config.yaml
num_key_value_heads: 2
head_dim: 64
vocab_size: 1548
init: "normal"
lr_head: 0.0192
max_grad_norm: 1.0
decay_fraction: 1.0
max_seq_len: 256
dataset: "wikipedia_en"
Each number is 128 + 32 x the weight over its row's rms, rounded and kept within 0 to 255. Layers, rows and columns count from 0. Numbers have three digits each. The size before them is the row's rms in percent of the matrix's.

# layer 19 MLP up, 640x160, rms 0.0589, rows 403-483, columns 80-159
110:136165120142128094080081118107158124148194090175078115138095153143123125105154120119136077177145118140145113086127101126163151096159153100100127112152147100135206137076135154066142090120140173174130133159125079174096150164171133082125119154
098:141123128121076132174117173114159156159137137146140129108120140100130233176097146065111131153084056114110094153092151134138070125134114147109125158160106135117134108106127129065170074105116196092190114166147098149094121129100134150084095126
097:094133139174102149138172103116134083078133139101134148104119070132103144105171121143073132153129142143154116063089127173126167133074208103130088142102137166119135169196156132071076150128136070151093143134126114085118103143102153154145153108
108:140062111109145189157151109091128113086202128096116093204156137151177159062134087103151087124139126095114163183081188186088120142104113110152126143085124139150140153130136171139086110158080147092128105147159076172160107131148121120159164117
101:141135137151148116135133133122137212125131130083153088110137188140173069165184142157102103157162092153081087165160112121131109105091142151099152101128100091119123091172112127137154157122166108089170178158114155106149122125027153117196117190
094:148122143152155139128147106119142194143147124130159091131177143127128116177165078067133158100127137159094124165118174187088068139092173149082102133130106104044140162161137123142112114114155131130137155139203103121127154120047165142078173114
094:113097130161106122142120122101115123115193091099093135123152151084082209125101116097169099140167113164122153103114135162142136074134179165095102127173166149128063129098123145087077140112110131190129120151140148150078125116140130093120140184
106:156082156126104112173125115065121071098126133166188117128122126080153169116105127106147131109198205103111130139075099124128149138118138133155129112163080194155160180114163099087098145085184103142137157158117117094105133078161159062103080173
103:108088141120146093139101172151134111145167117102136139137160112124088162134092158095136151120175162144143186154127163097127113084119159045107156118080142151115128181157158136084120130204136124203135140120112152085157140119083122070115138162
102:073133111081133086138129115127183105126143113164098149124137106165061144182177094158108115146150118112110099139147159191049118206170159064168128125150154146139105150137076149123164088089195149142093115135205097092061163077108139166075216147
095:165146094135108173132103095160131155104081074096116164118089150165135087156115124066116133122119187196122099255150121120145117126154104168102135152149162130085109124131155114148146137157091193148180146093146146116128082106121109181110072049
099:105098111117124158121166123107133125078143083074102147078157079150122166124098134091116119143167115170160106182070104140087115147156117148148081091094138159210162160090098127080141121127050126141141100172088134124123096073177115153141121119
093:090143140167141071074171152068173111188124155119156117170131166122104142156132174171131123090116176171180112167095099134071119149098150092175136146140094105148152140101154159113140142095115134068110171155140097208096126152148147128103147114
097:146079115147160113107146185077148193091122164115097145097122103192192153141085179109178131170145118152120126117112080198109120093037189123156124111073140134170177166149128178118139097091093104139088163196112144077128168141129175108118156076
097:177094159149154131139131166124149123163175115124136163150155155129106107068137174160093145146149131239139119090121106153113181160143135115039125107160105120063165215180136116117123100127070135135112134091132164096163164178152143135152149039
104:155049176173116127153135093146106121120141135131131065131148123117128100165054182153130105145146107093109152111104126141168107103112098091184168157100088153080172120122100132120145160112137104118154123183137093138076138144117170144132142086
099:142158156137175162137158122151088143128150078101088119160122107160165146117068169114141245121101119113148101112136123112107111092186155077186220057098118123107159071132115114136083145168169138124110085101161145090170196082093085145153132103
104:151108137174082112133184099077085204102143164084079090058158135163127164135100155136148113105161112129135074138168152146111134119122126156138186093164170135063165111105182096174070097107101133140120154115124136111107076085090123106129162135
091:125168128154115091114177156103102183111105108074200115126141179172147186119072137046121138142119214117148128121103141173169092123171139128046147133181117132110117133106077145135109089091137113131198122173139126109169203115063127148146145135
099:105126108159061168109177117149148089087083112103123152139109103133141130116092153113186087128077119142137100107073127168172147143081161130149091130114171149121138112099093132164085061126098121115136118063115101098112216137089171115100113122
096:107109184130089135144141123119141137079137094151172105080066113140131100158117109097138151138168117159119136159145077117130093089098139114186111049065165085176152092178148095134101131148139144116141145120126178166082147151180176109118092102
105:100135102165075098051136090137111102142115145127121109123087158093136154148105148084166153196140128126092119140081154128165149108161179164115111033101163052101102148125160107144133163226062134104149137123101106110082129106137110150111151131
095:127048068171090154152165155093066140173153092173124098174158094114105104134161112184143121148106167153108143106089119174142128179193089134180114163131090188113099125104133133084154119098135133124093114117169191090105147077128107139118119140
097:079120163153166143118140125174174094061072161131134139114070169143121087119151188103103103156124113069132110074169094174138159129122135106117122153075124162154092113101105124138083161126176124117149146154105100108150150149149115127155136115
097:135081138152181116151116111111143103070162196194146141127116123136090172135150150133118111135145094107180130147167105096177150079072176153171120120107163130168149189203150132092102109090102171171151163129087195135143109157139151097078102155
100:123135073121067133120106121146133162172154169153139115155148123169145061171139096147161170118151109142116107090140085183128176159093176089152122112136159119125123137111100131149083105099098098125101174192139144103094119131078142116151078054
103:142081072107156201060171145080149144161122126188144115141101133149190166077127159130101120132177148175061174171155067133128171136083130061148151113132126144121196130119184122140144162103125139093141129192097146098098107109106102141117136062
107:106121136082147200156104126098139106104078123157117146137151113159126143183134111139086181126124130103147171161158101095128106139117150109173160129114129163178050125121109114078114155132107103141118157162164104077105147099150129107183150114
088:141162152075114106107124047150160162176138147118110121196128097132106156118097111142179111143177189141108091082172233108136128084166150171138184082092117147110109134155223086109100128125144165106103125107096132086130130116152089109154154115
102:091148150141166164117188198104132125174086073083176160161140187097118086181063105112158080159136084119161087172135135141117178157121073128120089113148179143112060118166116125112116133148124160095126090098097149154050139101103120137182105062
093:165180076126099135142108096167100097126127103126184158099146149123159137153119181146083119173154187133159088126097185096186093121095120181120093118114147105176108149169174127126186121108108065093151128117109109065158151150108083116145147104
095:143094120116123095139132104090133106119156138180156174112159125120157158141144214093143130155145109106163150143170111132129142082140120141134101154131098090076164123134139081028107083164151134175118146060069135173062080102121168205092115137
099:160104179065135127143120129153092111123100196128147090065102130149129114075065135088163116183159120185150070172139154107150170118177137110092081121114133150114127121116095143180055130128139133077131199118075116095117084065150137145118086134
108:081144119101130118096081103157090103079158092089142133153130194114115137122065155098097072076157143161109098137095164181158086097109071158140131080101130096136128129189189139140124090135082156141174109135099099130114116106146109126173194118
100:115072157180111123092211169115099169156139166046153059116113145116085095133137125095133116118107138085180127123106140132139113149152103108175138122117137159078130083152091150129087099148143091143162127098134087134100140089119122134103149095
094:125122167097140118189119105142130091104176152176150121132113144133122177108089163127145108145063089139112128116184156146077203126133130186080173180099146108113110155152115106063180154124077163095144172134200111162102164149129130069163103147
100:131146077130134172100149142088135167074166123062160160128095161127120134092121237109175132059070165091165083139069099165138093132122149099068176112129148133164106141162134153135070134131123164055111116180122138127062185141087093092133150135
102:118132138090098161152139092064130082103173122137158122143122172164129137127204104075150179120108079079172109155129139146135121072144113080146137092137115075035122086110104165149119096111123091149141110123132101095113120168165198175125164079
105:088120094130117137188128110156180140179102133144146149150154068191115187153082132134149087110084136154146124103101092122097144065077119183206148108107117129160138152163098123143144097181104080103127118126101120094130133158114102150189146144
104:084121127106161140144087131130123171138088114078174124145170179106087095133209106138156203175131131073121085109101141181086123150101163130174096098119067155101122094171143071164114129150141110151185159100103141145129127101142111147153119171
114:163133153090095132175103164107113128141123135086144128135122133090109133185110173125114119142085123090158125187132125157137217102170120158110131031109180139094170095161107098118131123167101157129121157190165186107111139158142105094101132078
108:112091145163178087117149126108071139129136122095177135090125205045090170061115155095131212195136166151162097206139109161118106107130126132157112123124144074122118119142119086090156085184139134113133154117079106050105128144199131105124131130
103:124126180131146130112159202108137190122142142194140118153154107171142169117134160138101138114111154123180165141171131133149171158096156151117173090085102150078135095100104128167141153082176091149160128123177138112174163121181187165159071192
106:115155149114138107073115115135198135131143115115163140148085091129108144123138097108126116158140143081146089171109148140140136177174159127118103183077121169175153170181148090158066164112162178143092148162172055144166134108144148129143148102
103:158078137165154097156159145138151123058150119113124173095112113118098173163173132108245141123103147096124142076179100085115170091091120149093091172171134092082099128149104128059158114103165140158129149146182140105135168125097156112154142138
104:172124203104178140158111114096074061167130129137099112187091133105151172169133251106084157161104130112078112153151121137175194114113106161132086134106130096187106070146074099096139114106118169138114084137152121147116170071118133111086125143
094:088106067152144079172138118097143139116124171151143122123093122090124167155128094125140134136114138200160128095173055150107109131182138112088104086149088154137118151170134114109097154114080079135134125154174083112135176070116112132152170097
094:172172141167136101147142152137102109124140134138139129133112091122147100066122161146138112120164143160139083183121102132073141168055121190111102136081154169174164086136167101086076139099116142157143137157139120120053169077048119187087131129
108:110069108143097063115116140069138082124111153126106166152124156101163180151143143118136185162141138080138109114097099109124121140158119062154146126143127136228097142194065150122053119159149113117132119143090128142076096088102099117078086105
096:124110154168152096120158141104168153125126188098135164137081093149113178131155113092102108094101135156056127178168138126136078100144154115129095110111144082155126063204176105127182154077079089111137147122141112087149134113069153119144162196
103:147102145080104068143161156093112102124070133154111111132111080123097094045113115116115081071107132129170099150099113166160148133130142149140096150193062089067168118173181105134091108156162156085177117160124112102139166131158189064111124082
089:148114083150175118188095156152130126125133138152095135161134116145143154147119082123128054120170109072169095139124120105059115115108092137141138139118180204170103192122108112119069127093136151117097130064155150114122118124099099079135164124
092:127104078175076087090121094089098144114176121175169108146114095155100145127148116075121063145159188107123142117120157166072157081149161039121106131116092150106166183146099160142086120177104125120135129170145124091113083151102146137109089098
105:097105115055162085170168099110157134136119147136124146158095159105130084090145136151136138143160170096126105123094154128109124109126140154086103096134081126106103207149125149123130202127128102138111139089138155115095080130056166086101086112
102:148150112149081128173136198118134169047138118136149167089156144099145107162115178049120128115095089038206161129095175172178087087111073137121104045123119086149140123114129153105132170150136152078193150142131153136149106150151133073136097156
100:099093124121069168122096130151128159120149162116119205100106167142139149116155087161172166149158119167118179188082094140039136172140167099089147121173131131172115119115133154097120100127096110115105073113132115147065103106147115162161080078
104:153093128121135160184134095103106127093166180097128103192144146136138121154135160158095141147119141105165156133182098144121109181124090187121170184113057077171077132111161121121126114100126099142088116076186142107138063102083164069164061118
087:122180100187110080096158162138153180100133215153113129152121156149116155196121177082119134158150185122101148099190106126094087094147143151117136124113076123100092122106164181111113050120107103118164059093189091103098101139122138075081102135
109:119128058115132095067102149161136157149112150144144110182141133147103107089117124066168147142178116166092134126129118178134177151105069130139117088082150137089168086084158127144106161084087157151114149062129146085098123108138126145172131081
100:158115109148094203061123119096119169104149163134134130107110129137153109101152102135144098127149129168099109145126059188103223088125148154147145091106138133166143110145155118152152152168102146125115120102171113107090143092100177120153057118
103:098205129143128124134193113133135107149138156211071130207128115158040169180158116129094130168104118181128063100155139148152141175080131136165080106197118054147110081154173119136064116090087119088091103145185159132125076148156133135108156190
102:159119113127101084092063129117099155120074116067177152126114128115196190105133106074116089134147202123173115133124127107050139140145130094168061170125107169136148070115162156127109145101139083117143134168144166162158144123116207103139124065
089:181115169110157139087119111189159104070100138119122120116168189120188133153148160180150113186097130132172141133130137180089167103109114202105162078158106113141144145168145123079218133120116116139094149083154150110128085165137180103071126101
088:071039149147093152143130136125109143210089125097061186158141179178154129097097129098145146121105164181109123129110087151131116120144109123087097114122134090124174131083137123135197137151121184156183122123100094100137141101099166062068163149
105:140093110114077135178119157065182137155122147076169140111123121125190165104135140121140102164091102135172116096136149052090148188133162110117096089111105158165117140116133096112037127158142116145142153187066084136117189171130145161118133151
086:117132131173104156174119065127158216132160102141135094180103143190089157159134138113069156175160108128081105123149123117047143120150177141132087067156126171144163115141117125099152120115133136133131145142110151095164044121092162127140097096
101:105077120156128096103142122166070103147062129096105077131057056133127163171118094146155141146091167146150116113095146148149121158111083117099083119141096127116088126171162124105124127072148137073121144172103166098155176125141080101124121128
096:149120172162090111141148102148101072132113097124182147075121133121133124083133135127150142132138112068144104094090177134179143081121085159126090048128173070137141156138116120152165123170130131121181155105113112108130061111133125110199104106
112:129167184101167115123112150104174148183136182143189135187152045109097151126117111106132117126165161076153170131113113127120142073127118153159163121097106172156141167141098116090064140094180087090130179126088078102126204203138085094163153102
099:144108159129128141092108169115087149127110121140096144150114149172155124169073087063110146131120147090088112177135085094134117125189142166121116117107114096095143136095133130065075137101074167165140205063156074125127124124132124108157133134
096:135142100108111110133144180121081108107136169145169160172179102128115134143125094142093130156115184083159070168110157104187154143079076084072116144096157121087140087119112162081112133120081145157142124105136108160169169130111145119121114114
095:150163158072117124151172091092082062176197084103122079141091164128138098136082087118171180135110117153163137126171119156120135146099101192115157105139114122179093127122118164155096160098142159149133172089147118159171122198200107150109138133
098:132103165140171147191093155155084129127143172139134134161098128124117110121152162107132104180102078119151134144091099113091168105149130111112179087141148087072123114125187187118106070109143111119184076164104095170134111128131194096193091103
099:161086145147164197172182139075165119129133138097105073186088120184072157116122154150145150114173150155125104171170131125125087130127135095131156105190185093158119175123127073166112108085150104151143093134111202107088121170124152111079114150
097:135196182190100154121081093091062160114138097138175127135079093143109139202099141134123151166097161148093102151124136148159078114127142101113129106136146076123164197093181155153152134114141059122097103082145152079133176131129180073138122162
097:079128114043156153106120137172143114126117115178139147153197098129111090047175152121148176086204185187135093073098166153127086106100176110142163148143129164133141097134183162117147127119125142133083109161137115083100210142132104093151129126
101:107166095112196137145128127114186109089124076139078173175168133137128174133113098112115167135094074195137132196142170154059096096201137109108186119099138189119112158159098159148156121025165161096060120131127104121125173145122113126110119139
099:089057078116167142157101127046141139171164159153178109090121081097108131145196088192054122113156093131137082155161108152079110147159138073147137142207107167087126183092131135108065102124104110148155095136108114067135124126135137110174133099
101:175142100043190125097110138093120135121099125073103150145107124093093169095153100133143109120139191133151133131113128104139087090127125086145076116099133104119165151118122180121093097121114065154127193101182178103139120111153116168117132076
108:168117144145146112130047105114143130194144178146155148132179158106149186133137144140153124093095113186155109158061074083105129147101112151133136186130114137132086167083072110111090076129146118156103168151115080116098141154116189160150108150
100:106164118118130171139137132132156071102100180152141098112100218098131156161177114156191149151145151099109143124123184112099110158094200144114172122086155134127160166146140115124142144144152119118120131143157119095127115116138119048133134135